Weights of a small transformer language model.
Architecture: LayerNorm before each block, biases, untied embeddings, attention and MLP in parallel.
Training: a variant of Adam for these matrices, 141M tokens, 4300 steps.
Each number is 50 + 12 x the weight over the matrix's rms, rounded and kept within 0 to 99. Layers, rows and columns count from 0.

# o: layer 3 attention output (transposed), 288x192, rms 0.0274, rows 146-159, columns 96-191
# v: layer 3 attention value, 288x192, rms 0.0373, rows 147-159, columns 96-191
# q: layer 3 attention query, 288x192, rms 0.0452, rows 160-182, columns 96-191
# k: layer 3 attention key, 288x192, rms 0.0448, rows 160-181, columns 96-191
o146:48 66 60 54 50 64 33 35 46 56 58 59 41 48 55 71 48 59 43 57 66 54 54 48 48 50 50 29 68 63 50 44 63 51 56 40 54 56 46 38 47 29 52 44 56 38 47 48 39 50 47 50 37 48 65 30 49 34 67 45 59 50 63 33 52 60 63 43 70 39 47 47 48 35 47 51 60 45 54 49 60 47 50 47 25 26 68 49 60 68 40 40 56 57 47 16
v147:54 63 37 32 62 76 45 47 51 25 44 43 52 51 59 57 52 60 57 50 56 68 38 53 73 38 46 42 57 38 57 42 44 57 45 50 61 42 23 44 47 70 50 38 51 58 54 37 55 68 45 54 52 38 29 64 37 45 54 76 67 61 47 57 56 72 46 46 30 41 32 59 58 30 65 65 28 43 43 53 50 44 49 52 40 62 50 65 42 62 30 60 64 43 51 46
o147:58 61 42 62 61 52 57 45 39 64 51 53 58 46 26 37 67 64 37 53 39 42 40 43 37 49 55 69 46 54 43 58 29 37 43 65 39 50 58 33 42 33 66 52 32 50 74 41 61 30 59 23 66 42 66 51 63 38 28 39 51 38 36 54 56 58 47 61 36 52 48 64 51 41 48 59 61 57 55 39 46 55 41 46 65 42 58 49 52 42 76 31 56 58 43 62
v148:40 64 71 34 59 68 47 24 54 41 48 43 20 45 69 50 49 67 65 45 41 73 55 65 56 51 48 43 39 56 40 45 61 56 36 50 44 56 58 45 26 59 47 61 31 57 40 57 39 49 26 59 53 42 37 46 55 31 44 53 42 45 72 35 67 52 30 54 53 50 64 71 47 52 41 56 70 44 53 52 59 72 49 49 36 45 52 49 57 64 50 53 64 41 42 70
o148:47 55 40 72 52 44 53 59 57 67 51 42 75 46 67 51 50 52 48 55 79 38 53 62 47 55 48 51 46 74 48 65 30 41 52 62 42 46 73 68 63 39 73 36 76 41 49 45 69 51 54 50 61 52 37 56 41 59 52 28 54 48 57 58 42 38 45 44 35 53 36 42 33 53 71 48 49 44 56 58 50 54 67 46 77 49 23 65 44 48 63 78 57 59 36 39
v149:48 30 52 40 65 67 26 47 67 51 46 48 37 59 50 53 33 47 48 41 41 76 29 33 66 37 29 33 33 32 53 68 42 43 42 40 29 50 31 72 67 44 40 47 67 43 43 52 53 19 38 56 46 44 64 56 41 39 64 45 47 51 43 49 59 55 51 69 25 32 47 66 45 47 55 48 28 24 70 47 24 41 51 64 75 53 54 42 55 74 52 62 56 49 32 25
o149:63 56 46 63 65 67 54 48 52 45 61 34 68 43 55 47 70 56 46 59 60 30 68 52 44 49 71 52 56 47 30 28 40 47 58 58 53 49 60 63 48 47 64 50 58 70 56 53 54 62 34 41 56 57 27 62 56 52 26 55 44 32 53 61 40 54 42 58 34 40 66 44 42 59 54 56 62 69 31 42 41 69 61 28 32 70 38 51 43 32 74 44 51 43 35 57
v150:80 48 25 52 35 64 58 67 51 52 53 38 43 63 44 34 41 32 34 66 47 63 39 54 57 60 42 39 62 44 40 73 28 47 75 53 55 59 47 19 73 53 52 68 45 72 43 40 35 55 76 37 51 32 31 64 43 64 70 80 47 60 39 34 44 60 43 49 37 50 61 45 65 63 49 64 71 60 41 57 49 53 22 53 52 55 53 46 42 62 56 63 50 53 60 65
o150:52 53 68 35 67 56 16 64 37 51 67 55 46 66 66 60 72 27 67 59 57 39 85 53 50 44 37 48 46 46 44 62 59 41 32 45 47 53 66 51 35 59 39 31 50 33 65 56 51 58 64 40 73 52 54 36 54 36 55 31 40 62 56 41 48 58 78 57 46 43 39 57 51 45 55 30 49 47 53 59 61 19 77 64 50 53 63 55 59 58 34 40 48 33 57 50
v151:78 51 45 44 49 51 53 44 67 44 35 49 34 46 44 61 38 60 69 76 65 26 53 34 50 60 49 50 53 52 22 52 64 32 57 51 48 50 67 54 36 38 37 46 49 56 43 53 55 41 29 43 40 59 48 48 64 56 51 65 57 51 32 51 58 31 64 49 43 47 27 40 36 51 61 63 48 51 26 36 72 42 54 51 47 47 51 56 44 82 42 63 46 57 49 55
o151:55 51 63 29 33 44 58 40 30 57 27 52 32 43 21 38 61 37 65 53 56 34 62 70 51 42 55 50 62 54 72 66 55 46 35 46 50 59 46 54 55 72 58 67 62 49 50 68 56 51 47 61 57 51 60 44 32 26 56 38 52 32 70 58 62 45 51 65 53 36 56 38 49 50 46 28 50 52 77 57 25 37 40 45 53 45 63 27 45 30 56 51 52 71 59 49
v152:62 66 56 72 65 37 61 64 34 27 62 46 33 55 43 62 66 31 58 27 62 45 50 24 49 64 30 64 25 54 29 53 80 53 56 65 58 56 37 61 47 51 35 46 52 56 47 54 63 72 62 45 54 52 50 31 26 67 34 40 59 38 52 42 42 60 31 75 37 43 43 56 38 49 68 61 29 86 70 33 56 41 56 61 61 53 44 22 42 40 54 52 34 53 61 50
o152:58 53 46 55 35 75 53 51 61 56 52 57 55 54 38 51 51 58 40 45 44 34 50 65 65 38 62 29 64 65 76 35 42 41 57 43 48 58 28 57 50 32 43 60 57 74 46 67 48 42 43 60 54 49 56 37 44 58 43 63 57 73 47 56 34 59 59 62 61 51 68 34 60 65 67 42 47 45 53 63 38 50 49 51 43 62 68 57 49 51 61 42 68 50 38 48
v153:46 55 33 62 68 49 58 48 37 45 38 58 58 41 82 49 41 44 24 48 41 46 42 67 49 39 49 50 73 51 48 40 79 43 55 47 63 39 69 70 33 38 55 42 41 43 48 66 61 51 79 62 46 49 69 74 51 45 58 26 44 32 41 48 49 39 39 65 54 45 57 44 41 60 56 40 48 57 61 47 44 54 68 45 46 55 58 52 45 69 58 53 63 54 47 57
o153:49 43 67 41 44 32 70 43 51 49 57 23 37 74 45 71 38 52 52 46 48 73 59 57 42 61 48 58 37 54 54 41 51 76 61 44 30 50 55 31 59 53 47 56 51 38 40 19 35 59 26 48 42 61 44 57 53 44 69 53 46 60 60 48 45 48 61 36 57 51 29 61 55 53 67 57 35 34 26 56 51 57 62 16 28 56 36 49 60 43 37 59 50 56 53 25
v154:55 61 46 41 34 41 70 55 37 64 40 54 52 69 39 27 44 52 74 42 42 55 46 55 25 39 42 29 52 53 57 56 39 49 38 61 36 40 47 57 48 44 76 60 55 58 45 54 37 74 67 49 38 35 68 48 41 61 29 42 52 41 40 29 48 57 36 50 56 41 39 57 54 37 55 43 49 59 60 63 47 50 44 55 57 37 58 56 38 53 63 64 68 42 51 45
o154:53 32 49 56 72 53 44 69 44 56 65 48 55 34 52 72 42 28 31 40 49 40 33 54 46 48 49 39 52 57 32 39 41 47 56 42 35 48 46 60 33 85 60 40 55 77 64 45 36 39 45 33 56 57 46 55 63 47 33 35 46 66 55 39 56 67 28 47 66 52 42 49 42 52 63 46 44 69 51 42 51 48 59 45 56 35 63 57 64 48 69 45 29 32 20 53
v155:47 27 54 51 51 49 60 34 67 60 59 60 35 28 52 37 58 41 47 70 18 50 44 61 50 38 29 52 60 31 70 39 38 43 45 68 68 60 56 78 61 55 44 55 76 57 51 55 37 45 53 55 64 64 49 37 35 61 63 67 43 25 53 57 46 37 74 51 62 61 51 33 43 50 37 74 58 44 38 67 41 44 49 53 31 42 59 57 50 53 53 73 45 35 61 47
o155:63 60 37 59 28 31 52 44 30 46 50 42 36 57 41 55 67 53 46 49 40 45 41 90 39 63 57 55 38 53 62 46 57 43 51 60 60 42 61 66 33 56 64 45 39 55 47 25 38 45 49 39 44 65 21 54 44 49 37 44 54 72 52 57 55 44 46 38 50 56 51 49 58 55 46 38 52 31 54 29 52 50 55 55 33 53 61 64 30 40 50 45 42 60 50 48
v156:59 62 36 62 54 55 54 71 41 44 43 72 25 66 54 42 33 57 49 72 34 58 54 56 44 45 70 74 45 68 68 44 47 53 38 55 37 32 71 51 61 49 47 36 39 43 53 37 38 61 49 55 50 59 44 37 52 46 43 62 37 63 41 77 70 68 53 62 55 70 36 58 40 47 71 63 66 64 40 58 81 58 66 50 57 51 35 53 48 57 69 59 48 48 58 48
o156:37 51 60 25 51 51 63 44 52 51 34 60 41 55 28 50 53 36 74 37 69 62 52 55 41 38 63 38 64 49 55 72 48 58 38 34 50 61 44 30 51 51 51 60 42 42 48 53 56 56 69 63 41 61 69 47 44 43 75 39 53 62 46 34 69 44 40 38 52 34 35 29 67 46 43 51 30 49 42 35 32 44 41 51 53 50 63 63 60 56 46 47 47 48 67 32
v157:52 47 42 43 16 58 60 33 33 39 59 50 50 44 63 41 53 52 63 21 42 38 51 60 48 45 82 45 38 46 26 46 51 47 37 41 32 74 51 49 33 55 30 49 57 80 59 37 29 48 70 33 54 42 36 28 42 27 70 56 45 24 26 29 52 45 37 31 33 49 34 41 39 60 68 41 27 49 36 50 39 53 41 72 45 60 29 57 64 55 54 55 31 35 57 57
o157:56 55 68 57 61 50 48 55 70 74 54 64 62 59 59 53 56 50 46 45 62 70 61 42 50 63 35 51 58 71 66 57 56 47 99 68 71 66 46 42 52 60 58 30 71 37 33 70 44 40 46 58 59 49 79 33 69 56 39 38 71 59 74 54 62 61 38 60 40 42 65 48 58 58 62 61 74 62 51 40 44 40 66 41 57 15 46 62 53 53 53 48 46 42 45 55
v158:50 60 27 55 48 55 34 37 19 46 40 47 69 72 62 48 38 39 44 70 60 35 59 51 38 23 59 36 42 59 49 62 46 38 55 57 43 54 55 55 63 33 57 72 76 35 39 54 51 61 68 49 68 43 73 37 47 62 88 61 39 46 41 54 49 46 34 44 22 56 47 58 28 67 48 42 50 40 76 47 50 69 36 59 52 47 45 41 46 54 80 26 80 50 62 64
o158:47 53 29 53 64 45 51 54 63 69 61 44 50 39 52 38 31 51 64 63 56 53 57 24 55 50 50 48 52 41 43 51 62 71 58 48 20 42 29 50 50 46 63 51 44 38 56 50 35 57 29 48 38 39 44 73 39 55 42 47 45 52 38 51 54 69 76 49 56 44 63 55 35 48 56 65 47 29 51 48 55 56 56 53 43 49 47 46 49 53 38 60 37 38 55 44
v159:44 36 55 44 53 59 32 38 55 67 44 44 45 39 47 52 58 59 53 62 56 57 37 42 65 55 40 39 66 50 56 45 38 75 75 53 50 50 44 42 36 78 32 23 51 38 35 38 32 56 43 56 42 31 44 58 60 62 36 44 59 55 50 48 56 62 43 46 54 50 45 52 63 49 52 47 54 24 50 69 48 32 42 53 22 47 47 47 75 39 56 60 43 25 60 43
o159:41 47 30 74 67 49 46 43 54 35 54 37 56 57 51 44 62 49 34 67 60 58 53 44 51 43 46 48 52 53 56 51 23 45 59 47 46 56 56 45 30 31 68 64 62 52 57 43 51 61 46 55 28 47 55 53 35 50 45 37 36 50 49 75 29 42 66 54 36 46 56 59 39 49 50 58 55 49 35 40 50 66 53 57 47 66 54 41 43 48 23 45 69 49 40 53
q160:53 41 69 65 57 55 49 22 65 42 51 66 63 46 58 59 53 57 33 40 25 62 48 48 56 54 44 50 45 43 39 43 53 61 42 41 30 53 65 28 30 57 38 41 45 68 63 80 59 43 28 74 56 53 50 46 61 48 51 50 58 81 19 51 32 45 55 26 36 52 56 47 42 51 68 59 46 71 33 48 46 73 47 52 74 66 24 34 35 56 50 54 51 59 43 34
k160:59 58 29 65 43 70 65 53 63 44 69 59 51 38 45 59 59 40 40 45 53 46 53 63 24 48 57 56 56 30 61 32 54 45 41 49 49 56 42 47 50 50 68 44 42 46 43 66 56 43 52 49 48 62 48 45 42 40 51 56 48 35 81 75 38 62 44 36 47 57 47 77 33 32 77 58 52 47 53 38 73 54 49 61 30 40 43 43 23 72 32 66 25 59 50 35
q161:61 65 44 61 24 54 48 84 70 61 37 23 59 51 68 62 28 59 55 28 39 76 46 61 58 62 57 31 53 48 36 69 43 66 36 35 36 25 45 40 31 54 58 57 50 68 38 58 47 38 39 48 54 30 42 61 54 29 61 70 39 41 45 40 56 74 39 38 60 45 43 48 50 35 68 31 40 30 72 38 48 52 70 62 46 58 71 33 43 62 60 48 39 44 32 35
k161:31 56 49 46 42 47 60 56 53 58 49 47 60 51 52 43 54 49 42 47 40 45 48 59 57 49 53 50 40 65 44 39 59 52 52 56 48 42 57 42 63 38 43 55 49 49 75 58 54 50 44 66 68 63 56 55 56 70 41 54 53 43 37 56 23 65 47 56 61 50 46 43 47 53 61 55 40 61 58 46 52 52 52 57 60 57 43 60 57 35 52 54 54 48 64 48
q162:47 43 62 55 37 51 49 56 62 42 58 48 42 64 49 33 50 44 42 41 33 40 29 48 55 41 60 54 47 51 43 45 58 49 41 29 44 50 42 45 65 49 34 58 56 53 48 82 43 52 41 43 47 60 27 59 85 50 28 48 42 59 41 46 47 48 54 52 72 51 49 53 47 36 47 50 53 69 31 49 44 34 30 51 62 44 36 58 83 52 64 40 48 38 68 46
k162:44 35 60 29 64 41 44 51 65 29 34 41 42 65 42 45 45 51 55 47 44 67 25 25 58 58 51 50 43 55 39 50 66 42 74 60 55 52 64 52 50 51 35 34 50 67 62 36 37 58 36 57 47 42 52 69 60 56 57 53 62 71 56 42 54 44 76 43 60 34 60 32 31 46 66 58 25 34 55 61 56 45 67 59 53 52 49 44 48 37 45 47 61 55 50 47
q163:57 53 38 38 61 54 32 78 45 66 47 29 60 58 34 56 47 52 36 30 55 58 47 44 48 60 68 42 53 51 59 67 37 35 40 28 68 55 46 50 47 59 41 25 35 44 39 54 33 46 54 30 46 49 79 66 36 55 48 39 70 54 41 38 53 48 41 61 43 48 61 59 70 49 69 42 37 20 70 59 54 47 52 68 33 30 64 36 58 61 49 39 56 41 53 26
k163:62 65 55 42 54 63 38 38 44 52 44 40 39 69 39 52 33 50 69 39 53 53 34 43 51 67 49 64 35 47 62 56 41 56 50 44 53 54 51 52 55 49 34 44 54 50 50 44 44 52 39 63 40 57 42 42 50 32 42 55 46 51 39 31 56 44 64 70 56 44 51 66 57 67 44 38 57 47 65 51 51 42 43 31 48 54 53 36 56 45 50 61 50 30 67 57
q164:65 42 48 35 66 37 42 73 31 64 30 51 52 43 50 57 52 66 26 52 55 62 63 51 59 38 57 43 53 44 55 46 44 40 47 65 47 36 58 43 49 53 65 62 51 53 62 33 60 53 33 49 43 51 47 49 59 70 31 57 40 42 51 69 52 47 61 68 44 45 45 52 64 47 62 52 53 47 56 42 52 62 47 42 51 39 40 54 37 45 67 51 46 49 62 48
k164:60 68 38 67 53 43 65 60 35 46 29 41 48 57 32 73 63 43 71 42 45 47 64 85 39 46 60 54 48 54 50 54 58 59 54 55 56 28 57 53 48 36 47 31 30 52 45 48 54 29 86 43 34 48 37 75 64 47 62 41 59 45 64 37 35 77 39 42 55 59 49 47 53 33 37 51 63 52 54 33 63 62 70 47 18 44 38 55 49 46 49 37 34 81 50 50
q165:54 33 35 71 56 42 64 52 42 58 55 65 48 45 56 67 52 38 48 72 47 35 71 71 32 41 53 43 50 44 57 27 53 50 56 50 46 41 56 58 43 39 34 48 36 56 51 51 62 73 29 55 38 60 59 42 47 71 40 61 27 48 59 45 58 51 59 41 27 59 45 66 36 48 74 64 63 28 52 42 74 36 63 28 32 61 36 49 45 51 47 54 25 55 43 53
k165:46 34 44 46 46 45 25 47 51 30 49 48 48 45 62 60 54 53 49 62 47 62 38 44 62 57 59 51 47 55 62 49 62 52 50 65 45 58 51 41 30 56 51 58 66 44 51 31 45 66 50 44 36 50 58 50 81 44 33 66 39 62 51 50 55 52 55 54 57 65 61 60 27 58 54 64 29 57 40 48 53 57 49 37 61 49 52 40 56 37 53 49 54 49 50 58
q166:53 51 36 67 35 64 47 54 33 47 52 63 53 52 28 50 62 39 43 47 29 45 52 64 45 38 53 57 47 49 46 62 52 68 33 63 61 58 46 50 47 31 57 39 54 64 29 48 81 69 52 45 40 65 56 53 45 65 53 63 44 58 49 44 66 36 69 43 55 60 36 64 55 47 50 54 56 26 53 69 56 46 33 62 57 41 44 53 37 41 46 36 39 46 63 51
k166:49 48 42 62 53 28 65 59 51 50 54 54 52 49 47 41 43 35 40 64 51 43 48 50 52 49 47 56 49 38 31 40 32 56 60 45 46 43 31 61 30 38 58 33 61 51 53 37 47 56 64 43 66 57 65 42 78 48 67 34 71 55 80 48 57 45 68 62 54 47 60 59 61 63 38 52 48 55 76 59 49 56 43 32 53 67 83 62 40 53 41 54 59 58 38 39
q167:13 52 35 67 53 48 69 55 34 36 47 60 62 40 22 67 44 58 52 47 51 41 49 49 51 68 40 47 26 49 59 30 46 30 26 76 70 70 57 41 38 52 58 53 28 44 38 64 70 49 54 50 44 51 24 37 32 67 43 51 45 59 43 65 49 42 59 39 34 49 70 51 45 50 66 61 64 43 44 61 70 44 59 42 48 61 45 58 44 40 55 27 35 64 45 40
k167:39 48 72 53 42 48 28 29 59 60 53 57 44 69 55 38 56 45 47 36 44 47 38 44 65 55 29 39 45 51 55 48 60 45 49 47 50 47 48 47 29 42 54 47 57 53 57 47 49 66 48 58 56 40 55 38 45 39 56 48 67 45 44 56 67 44 76 56 43 27 61 63 58 68 61 28 35 45 59 51 40 39 59 52 42 72 45 50 71 37 60 58 52 42 56 76
q168:44 58 43 53 48 55 22 56 34 65 54 47 54 53 49 53 78 62 59 44 62 49 35 59 37 28 62 45 39 46 52 51 46 50 46 55 64 59 49 45 53 42 44 54 54 37 45 44 60 59 32 40 60 60 33 41 72 55 47 50 63 41 52 52 69 49 45 46 55 70 49 66 50 59 39 39 51 39 52 61 57 41 43 55 48 49 44 52 60 47 40 55 51 62 55 33
k168:50 55 55 35 44 36 48 33 54 54 55 54 48 46 42 45 45 50 48 57 61 38 61 42 60 25 64 63 59 47 36 46 55 42 62 36 47 55 47 52 44 55 62 27 57 43 51 61 46 43 42 52 69 54 51 65 74 38 46 28 69 53 44 63 64 42 59 51 67 52 71 50 54 40 42 49 68 55 65 45 46 63 24 50 43 43 58 42 53 34 53 73 53 54 42 35
q169:30 21 29 68 66 48 55 63 49 42 44 54 62 25 33 55 61 76 44 40 50 51 55 58 40 64 62 37 41 76 55 73 50 57 46 62 64 67 47 67 60 33 64 44 64 56 34 76 82 46 39 56 62 30 32 60 37 69 52 50 48 34 57 49 43 55 65 17 37 60 53 54 40 53 75 68 64 23 64 68 70 45 45 42 44 53 38 51 52 48 54 42 36 75 39 24
k169:29 41 68 47 56 47 59 30 63 40 58 65 47 54 15 41 49 52 42 42 45 51 32 47 37 49 57 40 51 54 35 31 52 44 65 67 48 60 54 64 60 46 75 53 55 62 61 32 37 78 45 69 50 45 51 27 37 30 71 56 44 57 37 67 80 36 53 66 45 48 45 43 61 71 54 51 45 37 51 60 49 43 31 53 67 64 49 55 47 34 78 33 67 36 61 47
q170:33 43 25 55 44 18 66 47 56 48 52 65 57 43 51 67 60 55 43 29 26 60 69 74 44 64 42 35 33 75 55 56 52 39 31 46 54 67 45 43 55 48 63 30 34 55 48 70 54 49 48 33 59 55 26 54 31 64 27 54 49 48 52 56 61 51 44 36 42 51 44 64 34 46 52 47 77 52 44 69 54 43 42 58 49 41 36 39 40 50 49 38 41 51 46 43
k170:49 55 64 31 61 61 51 41 64 30 42 56 48 45 49 61 48 36 60 41 59 69 51 51 43 36 48 50 33 48 35 44 39 54 51 56 52 65 44 51 58 57 40 58 49 51 55 38 46 47 55 60 63 28 45 49 44 33 58 50 49 57 34 15 66 66 61 55 43 39 63 58 43 45 25 66 41 57 46 58 55 36 44 24 49 73 53 36 54 56 63 77 54 38 42 93
q171:41 52 56 54 51 40 48 48 60 57 50 54 43 55 70 52 39 34 26 51 49 73 61 34 65 44 42 57 44 37 48 51 53 64 73 56 39 41 44 40 61 65 33 64 66 73 44 54 40 59 65 65 37 58 28 45 50 36 68 53 44 55 48 55 40 57 43 59 57 18 29 62 59 20 57 31 52 71 62 41 36 45 42 65 58 60 52 36 58 30 38 63 61 45 57 45
k171:45 29 37 37 66 43 31 47 50 37 65 49 28 33 71 55 64 52 49 49 33 60 35 56 48 65 59 47 47 64 70 50 59 31 65 50 65 41 64 51 67 62 56 59 60 46 45 38 54 44 43 27 39 47 35 49 44 62 56 70 48 43 28 33 30 57 33 43 56 44 45 43 51 50 49 70 65 47 36 60 60 25 62 47 54 48 29 59 48 33 56 73 35 53 51 38
q172:49 72 43 47 36 49 49 72 55 64 35 43 51 48 57 50 64 33 67 50 73 38 24 34 43 49 67 41 71 52 43 57 59 63 54 60 51 49 40 57 38 46 25 43 40 67 54 56 42 32 41 56 62 30 70 50 46 35 56 42 61 49 40 51 56 60 68 51 60 59 55 49 39 57 44 65 37 51 52 41 52 52 37 44 51 29 61 62 47 60 61 36 50 43 49 43
k172:55 60 44 47 41 41 64 37 53 80 69 43 81 46 58 32 39 62 52 54 65 40 38 63 24 44 53 56 61 38 24 66 54 63 47 62 52 47 43 57 49 35 47 49 43 41 56 66 27 54 61 58 46 65 49 89 46 36 73 20 73 46 46 55 52 59 42 51 59 54 65 62 47 67 37 31 59 55 63 56 45 48 56 69 50 49 69 54 48 69 48 62 61 48 38 38
q173:42 54 46 71 43 55 65 66 58 51 68 40 45 44 49 52 65 61 56 10 47 50 52 43 48 50 60 41 63 87 45 37 55 59 60 57 70 66 55 49 77 40 46 39 40 64 29 42 63 53 64 33 67 49 64 44 57 50 48 45 40 54 37 34 67 55 52 39 39 54 45 32 61 54 56 62 45 25 29 59 57 60 45 55 46 45 42 51 34 50 38 52 54 45 51 46
k173:47 28 51 52 52 38 45 43 46 40 48 58 44 75 45 36 52 64 55 37 52 49 53 30 46 59 43 42 63 62 26 56 47 47 65 56 25 53 57 38 69 50 48 64 52 46 35 55 28 56 39 62 62 48 78 42 44 51 51 44 68 59 39 65 63 41 45 48 42 39 68 41 47 51 53 53 57 61 77 53 30 51 59 54 64 59 63 50 52 41 56 39 57 33 44 41
q174:34 63 47 51 58 50 55 49 45 50 47 69 50 43 43 64 40 65 36 46 41 62 83 53 61 79 42 53 46 38 51 51 63 42 36 43 52 47 44 35 64 59 41 64 68 45 45 45 68 40 40 38 54 56 29 51 54 57 39 39 44 42 74 60 40 51 39 44 59 44 42 50 58 53 55 69 50 60 40 48 49 54 53 41 44 63 38 25 41 53 42 46 62 53 57 48
k174:55 54 55 53 65 42 23 43 47 30 62 34 45 40 60 56 75 44 52 39 54 65 44 47 52 58 54 42 64 64 63 40 57 41 52 34 35 39 59 41 60 43 34 76 53 30 50 37 72 56 79 47 37 34 38 46 30 57 54 64 31 46 46 42 50 60 43 39 41 49 34 36 40 46 33 72 61 45 37 52 45 37 54 44 60 65 52 44 46 28 82 47 38 70 67 47
q175:58 44 51 48 52 49 48 53 46 57 39 65 44 49 78 46 17 40 30 58 67 34 60 44 55 29 62 66 71 43 59 58 73 76 49 34 47 35 44 38 33 47 55 71 50 67 43 70 36 48 66 76 40 49 43 34 41 50 73 49 59 46 45 45 52 45 48 75 28 38 55 54 31 30 28 40 27 44 66 30 47 60 35 35 41 62 50 61 51 67 47 66 60 45 44 48
k175:45 59 59 51 43 48 58 72 59 34 48 32 53 47 49 71 77 61 46 43 35 46 71 55 53 49 42 27 41 52 48 50 45 38 55 46 56 44 53 62 54 59 48 40 44 53 63 53 51 52 47 27 46 70 30 67 52 55 42 48 68 71 50 50 06 57 67 31 47 44 49 47 62 61 65 48 64 42 37 56 53 55 51 51 60 40 54 41 41 49 49 34 56 66 51 59
q176:19 69 55 51 51 65 32 34 58 30 54 68 38 60 53 48 46 48 41 45 40 73 74 48 40 76 37 49 53 57 65 39 61 45 48 60 43 37 64 45 63 76 46 75 51 54 24 50 53 62 48 45 60 48 39 47 46 27 52 41 32 24 68 58 34 68 42 40 48 39 44 56 59 31 55 45 61 63 48 46 49 59 37 48 57 76 64 36 56 49 68 63 61 39 56 57
k176:60 35 59 54 52 47 60 58 49 41 46 37 32 34 38 61 66 41 41 40 54 57 73 57 41 62 57 33 49 40 62 43 54 50 52 51 47 60 62 58 57 69 48 67 40 42 50 42 58 51 76 44 35 55 31 37 25 44 42 61 37 56 54 64 39 58 34 44 27 62 59 52 36 33 39 79 36 56 26 43 44 39 58 38 44 53 51 32 42 57 41 50 37 62 64 42
q177:72 70 66 61 52 50 58 57 72 51 46 32 68 59 46 51 43 49 80 57 67 37 28 64 59 32 49 49 31 44 24 56 27 62 61 45 53 51 54 57 48 52 45 41 39 38 49 36 43 44 44 61 63 24 75 76 60 43 50 52 55 57 39 23 65 55 66 53 67 66 77 51 42 61 47 65 39 46 56 71 37 39 42 68 64 39 74 58 56 59 58 66 39 47 32 52
k177:69 56 48 32 47 73 38 53 64 73 53 38 48 59 52 42 43 21 68 72 42 53 40 62 45 46 61 54 62 43 31 60 42 67 43 42 41 39 38 61 45 43 40 27 31 26 48 52 40 47 56 69 34 61 59 57 66 23 37 21 61 62 32 47 73 56 47 42 63 71 59 63 63 58 48 35 54 47 48 46 39 75 34 67 65 47 63 66 52 71 46 48 54 49 57 47
q178:50 40 67 62 49 59 23 35 28 41 67 87 37 61 41 68 54 49 65 48 39 68 67 51 44 59 21 55 36 53 69 37 63 55 55 66 33 56 55 32 54 44 63 64 52 59 32 60 34 64 60 22 60 54 33 23 41 38 36 46 23 36 51 71 34 47 27 49 51 32 40 46 54 53 43 62 70 39 56 28 47 43 56 26 32 71 24 40 50 42 59 79 37 58 57 53
k178:56 45 44 56 67 44 42 44 46 15 20 28 35 31 56 44 43 69 42 58 46 63 70 49 44 57 35 49 54 42 67 15 51 32 55 51 31 49 53 56 58 51 56 94 56 70 56 34 43 51 56 46 52 57 33 43 26 49 38 44 38 37 64 62 44 60 52 43 39 67 48 29 63 40 50 56 54 44 37 68 51 46 67 52 48 84 45 41 25 32 52 36 42 54 47 33
q179:62 63 66 50 54 57 40 44 64 42 50 65 52 61 72 49 49 20 53 39 72 68 55 41 49 50 51 58 61 57 66 26 62 66 41 62 53 36 43 58 60 44 28 62 46 64 29 44 55 51 62 54 58 42 60 42 44 54 40 37 40 40 37 46 38 53 29 42 72 53 40 45 56 45 52 48 39 46 34 40 64 49 53 62 32 51 69 41 60 45 71 58 54 54 48 58
k179:51 59 42 54 37 40 75 57 37 38 44 61 48 42 25 55 39 51 42 57 35 60 53 52 34 40 44 60 50 47 44 64 35 36 70 42 45 54 60 61 39 57 63 54 48 28 68 30 51 36 58 46 33 48 33 54 55 48 66 42 50 52 62 40 62 60 33 36 53 53 51 44 52 39 48 60 47 31 62 40 69 38 57 43 64 40 50 48 44 50 41 65 42 55 47 64
q180:52 69 25 30 23 39 36 68 62 64 51 51 56 38 55 56 36 76 52 52 49 51 39 61 43 47 54 65 50 52 48 49 55 56 34 48 48 45 52 58 33 43 59 51 55 39 61 55 49 62 49 47 24 45 47 38 50 63 55 57 51 66 46 58 52 65 39 54 44 55 44 57 52 48 50 41 63 46 41 56 52 62 67 54 56 24 64 63 47 58 34 44 41 40 50 52
k180:40 46 53 50 63 39 44 38 53 61 69 34 45 55 63 41 38 58 57 47 36 36 40 57 62 34 60 55 62 68 57 60 51 71 21 50 58 57 60 49 37 31 53 27 62 46 49 51 65 44 62 59 44 45 48 63 39 51 69 56 67 51 48 60 63 41 60 36 26 65 49 43 49 44 57 50 49 26 51 63 45 54 46 61 59 67 62 51 59 67 33 51 68 44 36 51
q181:30 38 59 42 53 49 39 36 53 36 65 52 26 38 28 27 47 46 43 42 48 69 54 39 53 59 44 38 46 45 47 36 28 44 45 38 57 41 62 48 55 44 59 56 42 56 66 55 69 32 52 63 65 53 54 51 48 52 42 41 48 50 45 54 51 62 58 56 60 56 42 51 60 64 52 65 53 51 74 76 41 47 43 49 50 56 28 48 59 49 57 54 37 50 48 41
k181:55 24 34 47 67 56 45 34 44 52 45 62 70 52 43 45 45 56 36 40 51 58 47 61 20 35 67 64 49 55 51 48 70 62 48 70 46 44 53 52 44 27 59 53 32 58 30 53 34 65 64 45 93 36 52 55 52 59 41 53 53 61 64 63 44 46 62 38 32 48 35 45 71 68 47 54 48 45 35 31 60 50 53 51 51 52 51 41 53 42 71 64 35 62 52 49
q182:55 57 62 43 30 50 80 65 69 29 65 50 66 40 58 72 48 22 47 45 38 37 44 50 48 47 49 40 71 28 18 38 63 52 51 31 52 66 38 58 30 47 58 68 59 46 65 66 35 45 47 50 82 38 59 70 65 66 70 57 65 68 50 53 74 34 79 40 54 56 87 62 41 43 49 38 65 36 45 60 45 41 63 41 59 54 61 57 55 64 48 46 46 35 49 45